config = dict(
    n_layer=9,
    d_model=192,
    n_head=4,
    n_kv_head=4,
    head_dim=64,
    d_mlp=512,
    vocab_size=8192,
    activation='swiglu',
    norm='rmsnorm',
    norm_place='pre',
    norm_eps=1e-05,
    positions='rope',
    rope_base=1000000.0,
    rope_fraction=1.0,
    qk_norm=False,
    attn_scale=0.125,
    bias='none',
    tie_embeddings=False,
    parallel_block=False,
    init='normal',
    init_std_qkv=0.0332,
    init_std_o=0.0,
    init_std_up=0.0332,
    init_std_down=0.0,
    optimizer='soap_variant',
    lr=0.00574,
    beta1=0.95,
    beta2=0.95,
    weight_decay=0.084,
    lr_head=0.0201,
    grad_clip=1.0,
    warmup_steps=200,
    schedule='cos',
    final_lr_fraction=0.1,
    batch_tokens=[65536, 131072, 196608],
    seq_len=128,
    doc_mask=True,
    train_tokens=447400000,
    steps=3533,
    dataset='wikipedia_en',
)
Each number is 128 + 32 x the weight over its row's rms, rounded and kept within 0 to 255. Layers, rows and columns count from 0. The size above them is the row's rms in percent of the matrix's.

# layer 6 attention key, 256x192, rms 0.154, rows 210-255, columns 160-191
size [113 112 109 116 107 109 110 111 111 113 103 105 105 108  77  82  86  82 108  98  98 102 117  96 108 108 109 107 115 105 111 107 112 104 109 104 114 114 121 109 104 104 111 112 116 111]
[[100 148 161 163  81 139 156 107 163 110 142 124 104 128 121 118 141 160 167 113 165 131 130  90 170 139 120 140 151 154 108 140]
 [140  92  46  69 130 134  77 134 115 122 192 133 145 126 111 178 133  71 126 149 177 106 121 103 138 129 102 134 122 161 117 110]
 [151  88 102 167 151 126  68 129 187 148 151 137  74 108 131 117 106 121  78 145 115 160 115 117 125 137  49 146 161  93 139 165]
 [149  91 129 138 157 124  94 145 162 118 150 156 151 165 133 109  97 113 122  92 131 124 123 136 115  88 109 112  74  51  69 135]
 [175 133 128 169 126  98 152 145 106 117 145  69 158 171 128 122 152  85 218  76 139  99  78 194 157 153  61 179 130 156 130 163]
 [ 99 118 114 165 126  91 127 157  90 170 116 157 130 139 122 153 139  96 178 176 108 106 113 116 188 106 162 136 113 131  50 132]
 [ 90 124 149  59 141  76 153 120 189 130 126 137 125 132 124 135  89 144 120 126 122 134 131 118 114  37 146 123  91 111 144 107]
 [119 155 100 117 146 124 137 115 151 159 147  63  70 180 146 145 131 136 109 105 138  69 143 145  96 100  45 123 141 152 162 143]
 [100 146  97 131 126 140  78 119 162 205  97 137 152 125  73 152 127 175 101 111 111 172 140 126 138 171 183 147 132 123 126 171]
 [145 175 131 128 125 181 114 154  32 138 184 103 127 131  87  74 102 128 134  97 121  99 134 182  96  83 110  84 164 136 149 103]
 [147 143 180 109 219 107 119 108 159 188 165 119 141 172 106  91 117 104 148 104 111 164 146 167 133 161 141 121  84  69 193 156]
 [ 99 142  67 118 166 147 139 135  95 100 115 101 107 146 163 157 112 117 124 177 143  82 128 141 151 102 117 119 171  96 170 147]
 [147 143  39 150  92 129 163 184 145 126  92 117  96 122 139 215 131  89 140 157 140 141 118 104 202  91 147 156 166 134 134 171]
 [ 65 112  85 123 133 140 158 159 144 188 125 130  99 108 184 125 117 120 139 159 149  91 152  83 181 167 141 136 123 121 154 159]
 [110 110 139 125 111 135 133 153  86 147 185 142 123 133  83 141 150 132  89 129 152 102 154 126 168 160  96 133 125 170 158 197]
 [140  85 178 128 146  95 154 143 101 104 119 105  84  96 157 123 124 122 135 152 172 120 145 168 173 124  99 137 156 162 106 138]
 [134 119  94 107  62 115 129 130 154 199 151 130 154 149 108 155 104 143 139 148 106 136 131 134  60 111 128 132 111 161 135 125]
 [138 165 103 160 170  57 146 138  58 116 175 146 100 114 157 117 153 107 137 138 128 175 144 215  93  67 157 142 124 118 102 114]
 [170 168 180 112 128 121 186 138 107 140 102  52 104  83 213  98 136 119  88 122 150  96 135 144 145 126 106 102 112  98  91 150]
 [128 158 159 122 132  60 129 141 208 124 183  93 152  90 139  95 171  81 103 133 120 122 135 125 135 217 117 139 136 156  91 122]
 [104  75 126 132 111 132 113 161 124 127 129 162  60 168  87 111 100 139 187 111 145 143 143 155  72 125 107 158 172 124 208 142]
 [ 72 132 127 118  97 129 158 131  80 110 156 114 141 123 148  81 157  94 118 106 172 162 149 129 126 110  87 174 139  81 171 173]
 [114 142  92 140 138 214 174 103 105 126 139 151 165 118 173 128 111 186 171 122 118 130 115  73  66 124 109 158 101 117 139 151]
 [111 107 144 111 101 147 114 147 194  84 119  74  79 164 116 121 133  59  76  98 125 105 100 165 108 178  79  95 119  82 107  95]
 [108 181 146 160  91 180 181 108 144  83 151 114  85 131 143 100 119 195 138 131  98 115  96 178 116  96  99 152  89  95 120 111]
 [137 125 127 202 131 126 104 133 136 162  82 179  68 176  72 132 122 104 135 174 165 108 163 103 107 101 156 132 129 114 139 144]
 [140  58  98 131  72 173 103 126 143 122 161 142 109 176 144 100  85 138 144 119 129 116 126 128 153  95 123 128  76  67 156 156]
 [133  43 122 132 156 126 144 141 146 171 171 124 145 167 144 137  96 160  51 152  85  91 149 123 213 127 143 105 154 131 122 167]
 [ 97 122 123 138 174 153  94 113 132  68 119 108 120  95 153 147 168 148 207 147 134 119 105  89 120 154 147 112 127 114 147  94]
 [159  41 130 123 119 129 145  98  85 114 120 197 161 140 152 105 119 150 171 164 117 115  86 177  91 110 145 109 125 155 140 106]
 [ 67 140 122 152 127 140 100  91  71 188 130 108 114 117 122 125 104  63 122 148 153 148 139  75  88 148 147 141 134 148 121  78]
 [ 95 163 116 100  52 152 146  84 104 103  80 164 127 100  90 148 116  91 113 120 117 123 108  80 114 120 155 138 129 145 153 112]
 [ 95 134  30 158  80 115 127 120 129 110 140 130 162 178 143  85  96 118 133 133 157 135 106 109 140 141 132 111  56 145 148 107]
 [162 139 135 157 101 170 107 103 177 108 114 131 128  95 118 154 135 140 161 146 131 111 145 128 184 127 115 130 126 184 137 139]
 [134  99 181 111 146 174 145 105 149  75 125  94 176 173 140 126 154 151  30 186 154 110 112 141 118 106 170 132 177 138 138 122]
 [188 131 166 158 131  76 148  88 151  99 116 131 152 138 142 181 103  88  90 143  91  70 155 108 145 170 194 121 137 132 117  84]
 [101 129 133 147 139 121  53 127 162  89 192  97 133 115 184 126 130  84 155 113 112 154 110 104 138 168 115 150 113 142  42 156]
 [ 84 110 128 181 123  94 111  79  90 109 162 154 129 142  94  82 116 126 156 156 181 141 150 121 157 115  85 112 101  97 131 158]
 [165 120 168 104  74 209 111 171 141 114 170  67 128 126 112 106 157 123 116 101 162 124  94 118 169 193 131 128 136 155 181  97]
 [108 100 108 167 153 131 124  99  88 133 152 135 106 108  97  16 106 111 107 167  80  98 152 135 124 124 109  75 173 154  86 114]
 [108 146 179 194 197  84  88 133 141 137 129  80 169 147 134 129  91  71 137 121  58 144 147 154  93 126 158 112 133 102 159 118]
 [151 188 159 135 119 146  70 152 140 174 139 132  94 115 185 153  93 121 140 113 134 128 111 172 181  75 139 110 136 117  82 144]
 [120 154  79  91 111  96 140 126 151 104 167 132 146 125 118 186 103 139  92 164 140 136 134 154 139  70 115  70  89 151  99 145]
 [157 129 143 140 139 122 158 123  88 106 210 142 108 114 157 119 162 114 116  93 163  68 108 134 130 179 160 126 105 113  99 157]
 [154 134 128  96 149 132 155  95 138 126 147 164 125 153 161 131 138 163 117 128 161 186 201 108 164 155 125 175  95 103 128 104]
 [165 124 172 145 179 109 200 136 123  83  86 150 118  65 115 157 106 120 132 123 135 116 159 144 173 156 172 106 160 173  85 156]]
# layer 6 attention query, 256x192, rms 0.151, rows 211-255, columns 160-191
size [116 113 113 110 114 118 117 117 118 104 116 112 105  88  84  87  84 104 102  84 100  98 118 114 115 112 112 112 111 110 114 113 117 112 106 112 120 116 110 105 112 118 123 115 112]
[[113 147  88 131 158  99 111 132 135 129 139 106  44 150 159 148 138  60 115 128 135 154 133 111 100 116  80 125  89 113 162  53]
 [168 167 107 174 143 124 152 170 186 123 117 113 149  77 147 133  86 101 198 108 175 188 113 117 107 104 100 158 113 169  83 138]
 [ 80 153 104 124 127 150 110 160 158  88 123 135 120 156 141 107 172 113 156 139 128 116  94 135 141 163 133 140 203 148 147 111]
 [146 114 170 109 123 100 110 125  87 117 134 107  64 109  99 106  92 126 123 116 120 152 161 112 108 154 100 135 144 129  98 107]
 [154  94  62 129 157 143 127  81 161 181  87 176 103 134 184 144 105  87 161 126 129 134 210 134 130 128 142 175 156 106 120 133]
 [102 120  96 101 103 149 104 153 140 134 142  97 140  77 127 121 188  95 111  26 118 143 154  86  77 149 135 135 131 179 126 143]
 [ 96  92 186  93 116 154 124 135 118 107 116 180 138 110 110 137 101 123 146 103 112 167  99 126  93 146 105 138 132 157 134 152]
 [ 55 161 153 123 130 138 152 114  81 133 132 106 111 104 116 180 123 161 178 109  93 175 220 143 110 117 127 122  51 105 127 111]
 [124 146  50 190 128 141 156  86 101 165 202 139  94  97 112 128  96  98 138 142 169 110 135  98 130 145 116 118 202 160 217 100]
 [167 127 116 145 142 120 123 231 162 159 112 110 100 132  69  99 112  74 115 174 110 157 175 105 130 162 151 196 103 163 114 126]
 [114 122 153 159 172 121 127 123 162 106 108 143 168 225 168  94 107 141 128 185 178 119 114 110 113 154  69  64 133 137 143 143]
 [131 159  80 108 121  99 158 127 170 156 122 137 182 122 108 185 131 133 187 167  73 146  85 128 127  54  51 156 108  93 122 158]
 [103 115 107  75 174 138  65 106  97 147 114 131 133 124 157 124 109 153 183 102 142 167 107 138 152 106 154 123  92  85 169 115]
 [142 139 151 150  83 157 101 106 133  59 137 124 127 149 161 100 128 178 151 125  90 164 138 154  94 126 144 146 138 113 130 106]
 [217 196 107 168 130 207 156 143 107 173  98 110 142 101 143  86 178  92 196 122 127 104 122 105  58 103  60 136 112  88 157 159]
 [156 144 125 178  92 176  74 104 151 107  53 171 152 177 178 156 138 119 180 144  44 165 109 106 145 139 168 161 184  78  98 161]
 [136 142 160 100 126 125 180 143 120  99 100  91 109 116 104 120 127  90 170 125 146 133  95 131 129  45 138 158 141 120  91 151]
 [155 117 162  95 147 179  88 113 147 102 119 126 107 139 127 167 148  64 135 125  79  68 103 116 134  66 162 117 172  81 160 146]
 [112 148 194 190  88  89 130  74 123 101 185 121 110 117 132 152 129 131 119 151 114 149 136 122 176  53 141 113  81 153 142 101]
 [143 122 125 157  80 108 142 121 108 130 117 104 132  61 111 119 140 163  42 122 131 138 142 176 165 149  71 121 169 154 100 136]
 [181 130 116 135 134 117 121 131 179 132 140 128 189 138 132 147 153 148 115  99 152 104  97 103 109 125 111  90 113 126 109 151]
 [ 73 165  92 115  82 165  52 120 132  80 167 132 114 108 128  95 143 143 119 104 131 124 113 102 170  85 131 164 131 138 223 127]
 [116 117 171 160 184 118  65 165 127 150 134 128 162 132 201 168 103  79  98 119  96 150 139 168 139 162 120 125 124  84 148 117]
 [147 129 133 116  99 104 160  96  18  80 175 125 139 108 134 133 147 147  86 166 132 127 157 132 132 147 117 141 104  94 131 102]
 [122 132 110  92 139 148 146 118 158 110 146 128 185 160 132 143 128 122 180 154 131 144  80  73 113 139  98 115  75 139 133  87]
 [ 95 137  93 116 132 126 160 122 134 114 150 102 189 128  97 174 118 126  96 201 101  93 129  64  83 138 129 130 121  73  98  88]
 [133 129 138 156 180 143 124 110 120 128 148 127 143  82 142 146 113 126 167 119 114 127 124 184 140 111 136 152 119  95 128 111]
 [ 66 102 175 143 151 132  88 143 100 131 155  94  90 160 139 127  92 137 139 135 184  92 109  78 160  85  83 117 135 126 125 162]
 [ 89 155 169 182 185 133 161 148 138 144 151 144 138 173 149 118 156  63 100 118 175 116 149 131 109 137 129 108  79 220  91 130]
 [133 138  83 178  82  94 160 132 153 186 151  93 140  90 167 158 131 125 147 127  68  70 147  99 154  97 157 133 117 160 161 131]
 [126 130 137 124  87 119 188  94 121 178 148 167  97 159 127 163 124 163  85 170 123  95 102 128 164 121 194 148 144 146 156 127]
 [156 132 119 133 113 141  92 122 142 169 107 128 112 124 128 117 142 182  75 164 149 104 102 125 125 157 130 131 113 157 152 153]
 [ 97 129 145 161 136 152 138 124 189 117 149 107 147  43  69 131 148 157 138 132  98  98 117 151 170 181 113 137  51 130 122 118]
 [175 118 160 135 138 103 115 132 105 138 121 149  96 118 186 143 183 133 102 153 132 169 126 143 115 138 165 143 112 128  69  86]
 [ 95 153 122 108  78 146 100 119 123 151  90 119 129 125 131 154 166 182 170 111 118 142 106 120 145 170 141 140 169 105 125 129]
 [119 168 147 142 109 133 152  92 156 144 123  57  95 140 182 124  71  91 197  97  70  71 124  86 122 153 136 135 164  87 145 114]
 [113 136 110 167 148 159 135 123 173 120 107 166 138 105  95 167  81  99 157 133 157 100 157 132 137 114 117 120  92  82 107 106]
 [173 182 195 134 198 111 121 116  96 125 123 100 110 146 135 159 167  76  74 119 100 109  70 106 117  44 136  97 116 129 115  83]
 [151 169 193 117 168 119 153 101 120 107  95 172 164 100 154  85 129  96 145 168 144 124 105 104  76 119 197 169 168 164 150 100]
 [113 119 142 117 149 101 160 126 117 206  93 149 132 148  61 150 164 108  91 109  96 146 110 155 117 210 142  68  80 115 121 105]
 [ 87 111 114 107 128 109  98 104 135 154 141 153 145 106  66 115 161 165  91 108 159 169 186  97 188 135 183  92 112 120 136 133]
 [131  71 101 100 143 109 184 121  80 106 137  85 128 130 197 106 163 121 142 145 112 147  98 106 140  74 114  88 110  81 173 200]
 [120 102 107 114 119 141 109 160 114 110  98 130 210 146 137 108 166 122 135  93  89 185 135 126  77 140  95  86 103 198 127  74]
 [156 126 124  85 166 145 164  98 145 203 142  91 128 121 131 142 136 111 175  65 131 148 125 140 157 151 142 141 138 105 169  85]
 [139  60  96 105 109 145 166 146 118 149 154 122  98 124 138 147 123 139 104 119 113 140 136 157 124 139  83 159 181  78 137 106]]
# layer 6 attention value, 256x192, rms 0.167, rows 192-246, columns 160-191
size [ 93  99 103 101  94  97  94  90  98  93  99  94  96 102  96 101  94 108  98 105  97 100 100  93  93 103 102  96  96  97  93  98 105  98  95 102 102 100  99  96  98  95  98 102 100  91  97  95 101  96  96  99 107  94 110]
[[164 129 111  78  84 158 156 127 173  89 108 142 138 111 100 163 147 117 127 173 131 132 162 136 197 126 162 139 115 151 124 109]
 [121 123 146 194 129 176  79 158  82 101 129 132  82 123 148 161 150 109 135  97 104 139 120 141  80 126 135 153 109 145 119 153]
 [146 137  95 136 105 116 192 123 100 145 160 158 218 127 191  91 138 110  92 117 114 143 102 131  86 147  86 131 137 105 152 136]
 [106 128 119 137  99 106 138 156 116 154 104 190 120 147 145 135 142 138  74  75 171 119  94  94 136 173 141 173 174 135 139 141]
 [160 169  61 119 133 136 162 147 118 144 195 124 112 187 105  99 144 130  88  96 143 134  79 149 111  75 154 134 153 108  71  94]
 [132  89 124 191 190 136 155 114 103 116 134 103 119 136  81 127 102 115  87 117 123 143 108 121  98  53 167 149  92 116  79 142]
 [140 118 122 139  87 152 161 195 145 128  98 102 150 142 191 101 133  99  86 134 115  96 185 134 145 136 136 121 128 110 151 158]
 [ 96  81 112 112  75 149 106 139 177 135 131  87 128 106 142 125 157 124  82 183 144 136 104  55 158 144 155 143  40 102 157 153]
 [ 94  74 135 107 174 139 123 135  77 180 151 114  89 125 138 131  80 135 126 102 128 162 146  56 138 101 119  88 104 126  95 134]
 [114 134 138  54 131 135  84 190  93 136 161 140  65  75 109 135  97 138 154 144 140 157 124 132 147 152 114 187 186 137  59 119]
 [126 142 128 182 174 124  91 107 158 103 136  78 104 136  93 160  93  97 171 135  98 140 124 189 191 121  89 136 106  82 152 194]
 [122 128 148 172 161 122 145 162  94 168 126 112  98 194  88 184 132 153 184 140 137 145 189 162 135 121  65 132  96 131  88  99]
 [105 151 173 135 143 127 118  48 117 123  84 141 164 147 126 107 107 130 138 163 109 100 141 146 101  84 113 118 113 164  96 186]
 [150 105 137 135 179 121 153 130 121 156 104  94 105 108 120 126  42 114 129 145 172 156 164  83  96  72 204 125 111 110 101  76]
 [185  69 114 116 128 165 134 135 120  93 104  84 140  85 126 143 134  95 180 197 130 136 149 140 148 140 138 119 120  98 121  65]
 [104 103 126 168 158 137 135 118 133 110 133 112  77 124 176 149 153 163  84 115 164 136 137  72 206 145 102 115 119 133 108 125]
 [132 143 123 126 223 131 195  84 105 120 188 145  95  99 232 106 141 157  63 118  84 121  93 119 124  94 133 109 113 139 160 122]
 [136 114 148  64 176 153 131 112 107 175 108 101 145 167 103 185 174 125 132 163 133 137 158 117 111 171  63 120 173  80 159  95]
 [ 93 117  98 144 159  98 113 133  98 203 140 105 184 204 168 137  78 131 152 162 142  86 126  75 165 143  80 144 111 134  68 103]
 [164 193 188 125 128 135 155 132 149 153 136  90  89 128 127 140 139 157  98 156 128 145 146 138 158 105  72  97 137 130  93  85]
 [154 107 158 115  98 190 179  99 136 120 106  84 126 108 173 121 139 123 153 165 142 120  72 178 120 130 147 153 100 108 139 136]
 [119 141 125 145 148 125 180  96 132 104 169 118 151 203  84 160  97 137 121 140 121 145 155 175 162 104 137  94  88 117 113 131]
 [ 84 136 174  76 157 136 131 108 184 104 129 116 107  83  67 138 139 152 139  95 112 148 117 131 125 151 157 159 143 166 141 172]
 [136 126 146 104 161 158 123 161  66 146 127 160 178 115 131 143 141 114  52 146 129  83 106  88 105 189 145 132 125 116 118 103]
 [133 147 124 175 122 134  74 115 138 103 132 153 103 117 145 148 174 121  44  77 172  70 136 184 142 124  70  86 149 203 109 218]
 [131 236  73 115 140 142 134  92  84 153 170 122 155 163 116 117 131 122 117 125 124 176 142 133 110 112 153  97 100 192  42 112]
 [103  94 112 182 150 155 148 104 177 137 136  73  86 159 120 122 122 106  94 107 132  89 165  98 129 105 165  80 153 202  63 138]
 [101 182 152 126  96 115 102  98 141  96 151 145 152 178 141 191 140 164 162 179 114 148  95 171 133 160 174 144  97 198 141 170]
 [131  89 137 101  67 139 140 120 146 159 181 101 135 137  84 132  98 115 206 105 172  93 129 133 102  72 136 106 151 118 144 150]
 [160 129  98  91 107  90 136  65 140 131 124  74 162 166  70  87  79  71 162  76 128  91 117 138 127 164  81 233 138 171  89  94]
 [135 118 157  94 113  63 118 133 161 152 115  94 163 117 110 151 125 146  91 169 119  65  93 167 100 135 133 167  99 104  82 111]
 [128 108 137 153 108 115  88 131  58 175 143  91 118 108  79  87 175  72 134 187 103 110 113 161 118 133 133 144 156 101 148 128]
 [115 163  92  84 103 156 131 121  77 140 110 122  78 123 121  95 167 124  77 145 168 217 134 181  74  94 130 130  99 130 131  79]
 [134  80 154 122 143 108  94 140 113 155 132  56 103 131 135 184 151 146 118 161 156 117 112 116 123  68 119 135 145 149 108  91]
 [173 147 119  73 124 120 161 120 117 147 180 172  56 136 107 105  63 125 135 151  98  95 152 111 175  93 149 157 110 152 168  85]
 [141 163 154 123 124  82 189  67 154 164  92  93  95 137 126 113 152 128 140 213 176 100 125 130 158 103 109 105  61 185 167 169]
 [133  70 168 106 112 129 143 158 158  82 138 134 121 132 174 114  73 110  98 124 136  90 106 134  77 160  72  98 108 158 138 164]
 [132 171 136 167 138 119 133  92 148  68 123 184 112 122 124 137 154 152 172 109 111  92 133  78 149 143 114 146 115  73  80 154]
 [110 180 134 104 139 125  91 183 112 165 153  79 125 158  95 135 156 143 157  96 154 149  94 108 145  72 104 151  88 195 160 120]
 [154 103  43 170 115 163 101 119 193  97 115 136 152  87 145  88 113 119 117 106 153 163  24 160 177 180 139 167 124 130 185 141]
 [119 109 172 109 163 132 109 188 136 132 159  57 192 138 153 120 143 163 143 127 105 176 111 159 117 124 122 152 123 116  76  75]
 [187  65 155  97 164  85 133 125 143 137 151  76 121 135  38 142 112 111  90 186  97 116 173 121 123 130 143 114  93 136  64 115]
 [128 127 104 110 104  93 100 154 119  74 146 131  90 140  85 147 129  68 140 129 166 144 123  73 129 112 156 213 169  60 108 125]
 [164 107  94 115 144 144 119 102  81 124 137  36  91  88 150 155 181 157 109 118 126 112  40 153 123 122 134 130 125 117 151 135]
 [143 151 101 137 120 135 124 167 105 115  99 109 190 204 140 150 121 137  71  73 209 176 176 173 139 135 103 151  87 159 137 165]
 [136  97 122  95 137 119 126 133 142 131 113 141 101 154  68 156 177  73  95  90 151 145  98 121 127 115 110  89 151 136 128 153]
 [139 160 131  98  94 114 109 163 149 167 131  80 120  93  85 132 123  88 115 138 145 113  95  83 136 153 161 145 114 116 110  86]
 [167  80 152  88 147 153 115 172 166 189 173 124  79 132 169 106 137 118 151 159 102 164 142 133  93 131 163  75 197 141 135 144]
 [190 125 103 155 110 128 167  58 135 181 133 100 147 118 153 109 151  67 124 121 131 141 105 103 102 145 159  86 120  86 157 162]
 [ 93 125 116 146 125 145  88 117 226 140 136 191 129 102 114 130 137 103 123 138 138 136 140 131   1 135  87  95  86 177 156 132]
 [ 98 107 159  81 100 161 117 142 120 119 158  89 164 128 128 148 144 122  77 100 105 141 157 130 164 108  85 114 108 141  93 139]
 [122 161 164  78  96 144 159 103 136 123 116 102 159 126 157  97 118  90 133 162 118 145  91 172 144  81 139 129 157 148 171 140]
 [100 117  90 119 117 120 143 144  84  96  99 121 147 116  60 156 167  58  91  92 130 140 115  90  92 110 158  90  38  92 138  88]
 [129 123 146 130 162 130 193 125  73 113  64 111 149 116 183 105  61 152 144 147  50 102 138 150 103 118 178 133  98 120 108 123]
 [112 230 129 137 142 130 111 138  82 140 147 116 105 115 137 126 124 154  78 165 142 174 102  57 127 122 165 141 166 179  88 149]]
# layer 6 attention output (transposed), 256x192, rms 0.151, rows 192-245, columns 160-191
size [ 93  98  98 102  93 100  92  93  91  95 100  95  99 103  94 100  97 109  97 105  98  98 100  94  97 105 103  94  99  99  94  99 103  99  96  98 105  98  99 101  94  91  96 102  99  91  95 100 106  95  97  96 105  97]
[[119 167  95 115  83 157 124 143 157 101 141 185 111 172 118 160 113 110  37 101 119 162 190 126 137 135 178 138  96 151 126 128]
 [157 146 113 158 162 119  70 192 138 119 151 147 145 141 139 123  88  86 101 121 110 155 107 110 145 132 118 113  88 164 124 146]
 [119 103 131 138 107 119 122  92 162 165 119 146 130 149 170 120 131 123  85 130  87 132  86 204 160  88 131 180 126  68  77 133]
 [ 97 132 112 123 129 129 161 127  91 136 109 186 111 127 164 124 105 187 149  87 143 113  93 167 139 151 126 173 189 138  72  93]
 [ 70 196  52 161 149  97 115 125 125 169 171 103  96 109 202 124 211 130 123 111 193 172  90 125 134 124 147 149 173 144 107 103]
 [136  96 159 120 120 162 135 110 120  90 165 127 145 152 132 188 107 147 117  82 146 131 158 141 136 121 206 103  85  98 155 123]
 [118 129 169 115  94 108 156 152 221 119 140  84 183 148 190 139 138 186 118 166 150 139 176  74 140 165 185 126 120  80  72 133]
 [158  73 101 148 121 177 225 106 147 113 103  85 131 168 123 142 218  97 114  90 136 108 104 122 120 133 162 131 178 110 125 100]
 [112  97 112 123 158 173 120 123 121 109 125 129  64 109 127  31 100  91 160 144 105 119  78  86  92  90 116 104 143 100  75  86]
 [ 75 121 122 157 103 127 131 171 133 117 200 155  71  51 151 213  88 119 152 155 173 187 145  38 179 138  97 120 112 137  58  95]
 [160 100 154  84 163 127 119 124  97 110 154 106  83 167 104 225 107 144 117 116 118 149  96 116 161  96 132  52 135  71 109 146]
 [136 107 112 182  88 110 133 155 138 144  93 130 153 190  74 177 129 151 224 118 173 122 155  83 120 192 103 101 124 107 102  83]
 [ 92  87  88 135 133 135 119  80 151  63 121 106 138 164 104 134 145 163  91 150 121 110 135 145 144 123 147  68  67  92  80  79]
 [137 157 173 139 116 102 179 128 144 133 151 127 155 131 185 157  83 141 130 139 149  96 125  89 135  86 166 180 104 123 131 134]
 [137 111  84  61  79 123 110 105 132 133 171 107 108 147 125  97 101  93 138 150 138 156 211 160  94  69 101 127 122 148 171  71]
 [132 119 104 111 106 127 112 190 154  75  65  88  91 133  81  54 144 156 140 179 144 188 156 131 149 105 140 104 127 101 131 105]
 [173 107 134 128 158 147 186  90 101  88 107  54 125 134  90 107 124 129 133 157  93 106  83 110 121 155 136  53 107 156 123 157]
 [124 127 124  70 127 159 108 110 131 189 171 157 126 148 125 176 147 130 130 171 158 115 126 138 103 155  52 120 123 101  92  62]
 [143 150 115  78 136 108 125 157 134 139  96 174 148 162 136 151 114  81 138 147 151 102  97 125  71 161 149  84 132  86 119  72]
 [204 171 153 126 114 170 135 134 150 145 105 124 124 206  53 135 103 147 123 116 118 156  97 126  98 107  99 107  67 105 121  88]
 [207  74 190 116 142 159 115  93 145 123 119 110 126 113 141 166 122 101 140 186 168 120 136 101 123 163 147 139 123 127 175 123]
 [191 162 135 196 122 137 181 117 155 217 195  92  81 169 118 111 120 123 138 123 105  94  84 122  85 166 159 164 134 104 120 131]
 [ 98 120 153  58 209  85 169 156 143  97 130 116  76 124 103  86 157 127 104 148 100 126 161  73 154  87 144 137 114 134 142 142]
 [104  62 121 114 182 148 149 134  99  68 106 163 151  61 135 101  94 104 151 164  98 121 158 102 117 130 141  94 140 133 144  89]
 [114 172 145  86 149 148 123 159 118 171 123 152  78  27  75 171 199 124 130  94 112 134 137 163 177 140 149 142 161 164  97 189]
 [121 133 152 143 115 129 146  95 105 136 107 150 118 182 136  95 106 145 107 107 114 168 133 112 158  98 166 119 133 135 103 120]
 [139 136 149 109 137 113  14 167 168 126 127  82 112 197 132  98  70 145 112 105 134 134 129 158 142 114 188 123 184 101 117 175]
 [141 128 160 110 128 125 143 118 161 101 104 183  61 127 123 146 154 122 135 177  84 136 138 149  94 167  90  97 102 236 141 195]
 [ 99  62 236 103  76 106  89 103 124 153 124 150 142  92  73 103 129  89 121 107  96 117 136  57 115  57  88 144 110  73  91 194]
 [ 81 116  86 114  35 107 133 104 166 117 164 108 119 166  90 110 120 110 181 132 103  44 163 128 171 140 163 136 132 135 123  97]
 [ 87 171 102 127 134 155 163 100 154 158  99  97 180 149 143 144 151  78 104 103 113 139 113  98 148 154 130  83  86 119 111 119]
 [188 132 118 102 150 152 125 131  82 149 155 103 128  77 118 103 166 129 111 189 119  69 153  80 142 157 143 124 149  84 146 116]
 [102  91 117 113  87 193 172 120  80 156 153 120  87 128  65 178 151 141  79 147 126 150 158 119  80 124 131 181 116 138 109 114]
 [156 102 147  98 108  61 122 156  59 170 139 130 110 150 156  73 189 183 133 193  94 128 165  97 141 129 105 108 113 140 107 153]
 [ 76 133 113 120 162 141 119  95  40 142  71 182 109  94 104 142  97 152 127 173  81 102 162 117 145 174 169 184 159 142 134  88]
 [149 153 115  68 147 191 179  76 167 128  88  98 157 130  84 126 119 119 118 164  90 152  96  96 122 107 120 127 104 105  74 222]
 [161  18 122 116 137 187 107 120 134  64 154 123 154  85 146 165  81 149 166 187 145 123  77 176 102  88 154 166 139 101  91 147]
 [157 143 178 152  90 153 146  77 193  91 121  94  73 134 116 135 167 110 158  98 166 101 140  62 157  95 112 151 178 116  88 144]
 [103 129  99  93  70 128 152 165 138 134 142 162 107 113 113 107 155 165 170 125 103  65 110  71  78 132 123 102 103 176 127 142]
 [ 90  90 166 149 116 187  99 117 176 151  71  62 133  79 180 131 169  88  70 114 137 159  98 133 115 183 102 165 133 126 155 121]
 [103 148 163 196 149 130 147 177  77 110 175 129 189 114  87 110 125 153 122 137  90 171 141  63 141 121  73 130 102 135 101  98]
 [170 117 123 115 180  31 173 122 104 193 147  95 133  75  96 136 127 130 186  94 137  75 145 108 126 139  92  46 120 166  97  88]
 [112 103 152  60 134 125 140 140  98 142 112 150 105 101 144 125 103 107  80 102 130 156 134 123 198 137 146 142 178 114  93 200]
 [121 149 145  68 124 143 121  98 128 136 126 141  90 111 115 113 157 151  82 180 155  96  91 142 168  95 161  77 130  60  97  98]
 [144 104 115 183 148 152 109 138 105 137 142  99 163 119  91 111 124 140 180 119 171 151 146 156 123 102 127  79 175 103 135 144]
 [112  85 141  66 197 108  53 169 158 128 126 104  92 129 106 107 183 133 136 172 153 128  73 159 105 169 145  97 149 152  90  67]
 [114 134 101 127 151 104 164 112 141 191 191 102 152 107  61 127 130  72 141 156 176 139 129 139 136 105 100 197 139  66 118 103]
 [158 155  68 103 166 164 150 209 121  79 139 116 116 222 168 122  96 161 156 145 178 125 148  70 108 100 176 102 155 110 160 119]
 [165 116 130 157 116  73 125 112 164  91 171 115 136 128 127  97 132 119  82 138 150 196 140 107 159  96 137 116 141 158 127 134]
 [114 173 102 175 150 138 132  92 164 140 112 157 120 102 126 157 160 128 145 114 136 149 171 142  95 153 140 134 152 138 170 108]
 [ 89 167 186  86 110 187 140 152 152 145  77 146 141 120  92 156 117 136  90 113 103  95 186 125 122 130 130 100  83 143  80 103]
 [131 129 119 141 160 155 166 120 118 204  88 150 155  80 137  68 161 180 152 112 156 117 106  82 145  82 108 149 132 189 149 151]
 [102  92  64 186 107  93 124 160 150 116  86 130 144 105 159 162 120 140 142  71 133 141 146 100 163 162 134 143  69 103 178 140]
 [110 185  87 127 147 120 133 112 128 175  65 114 133 134 110  98 109 147 125 125  95 103 152  86  53 136  93 125 135  97 121 117]]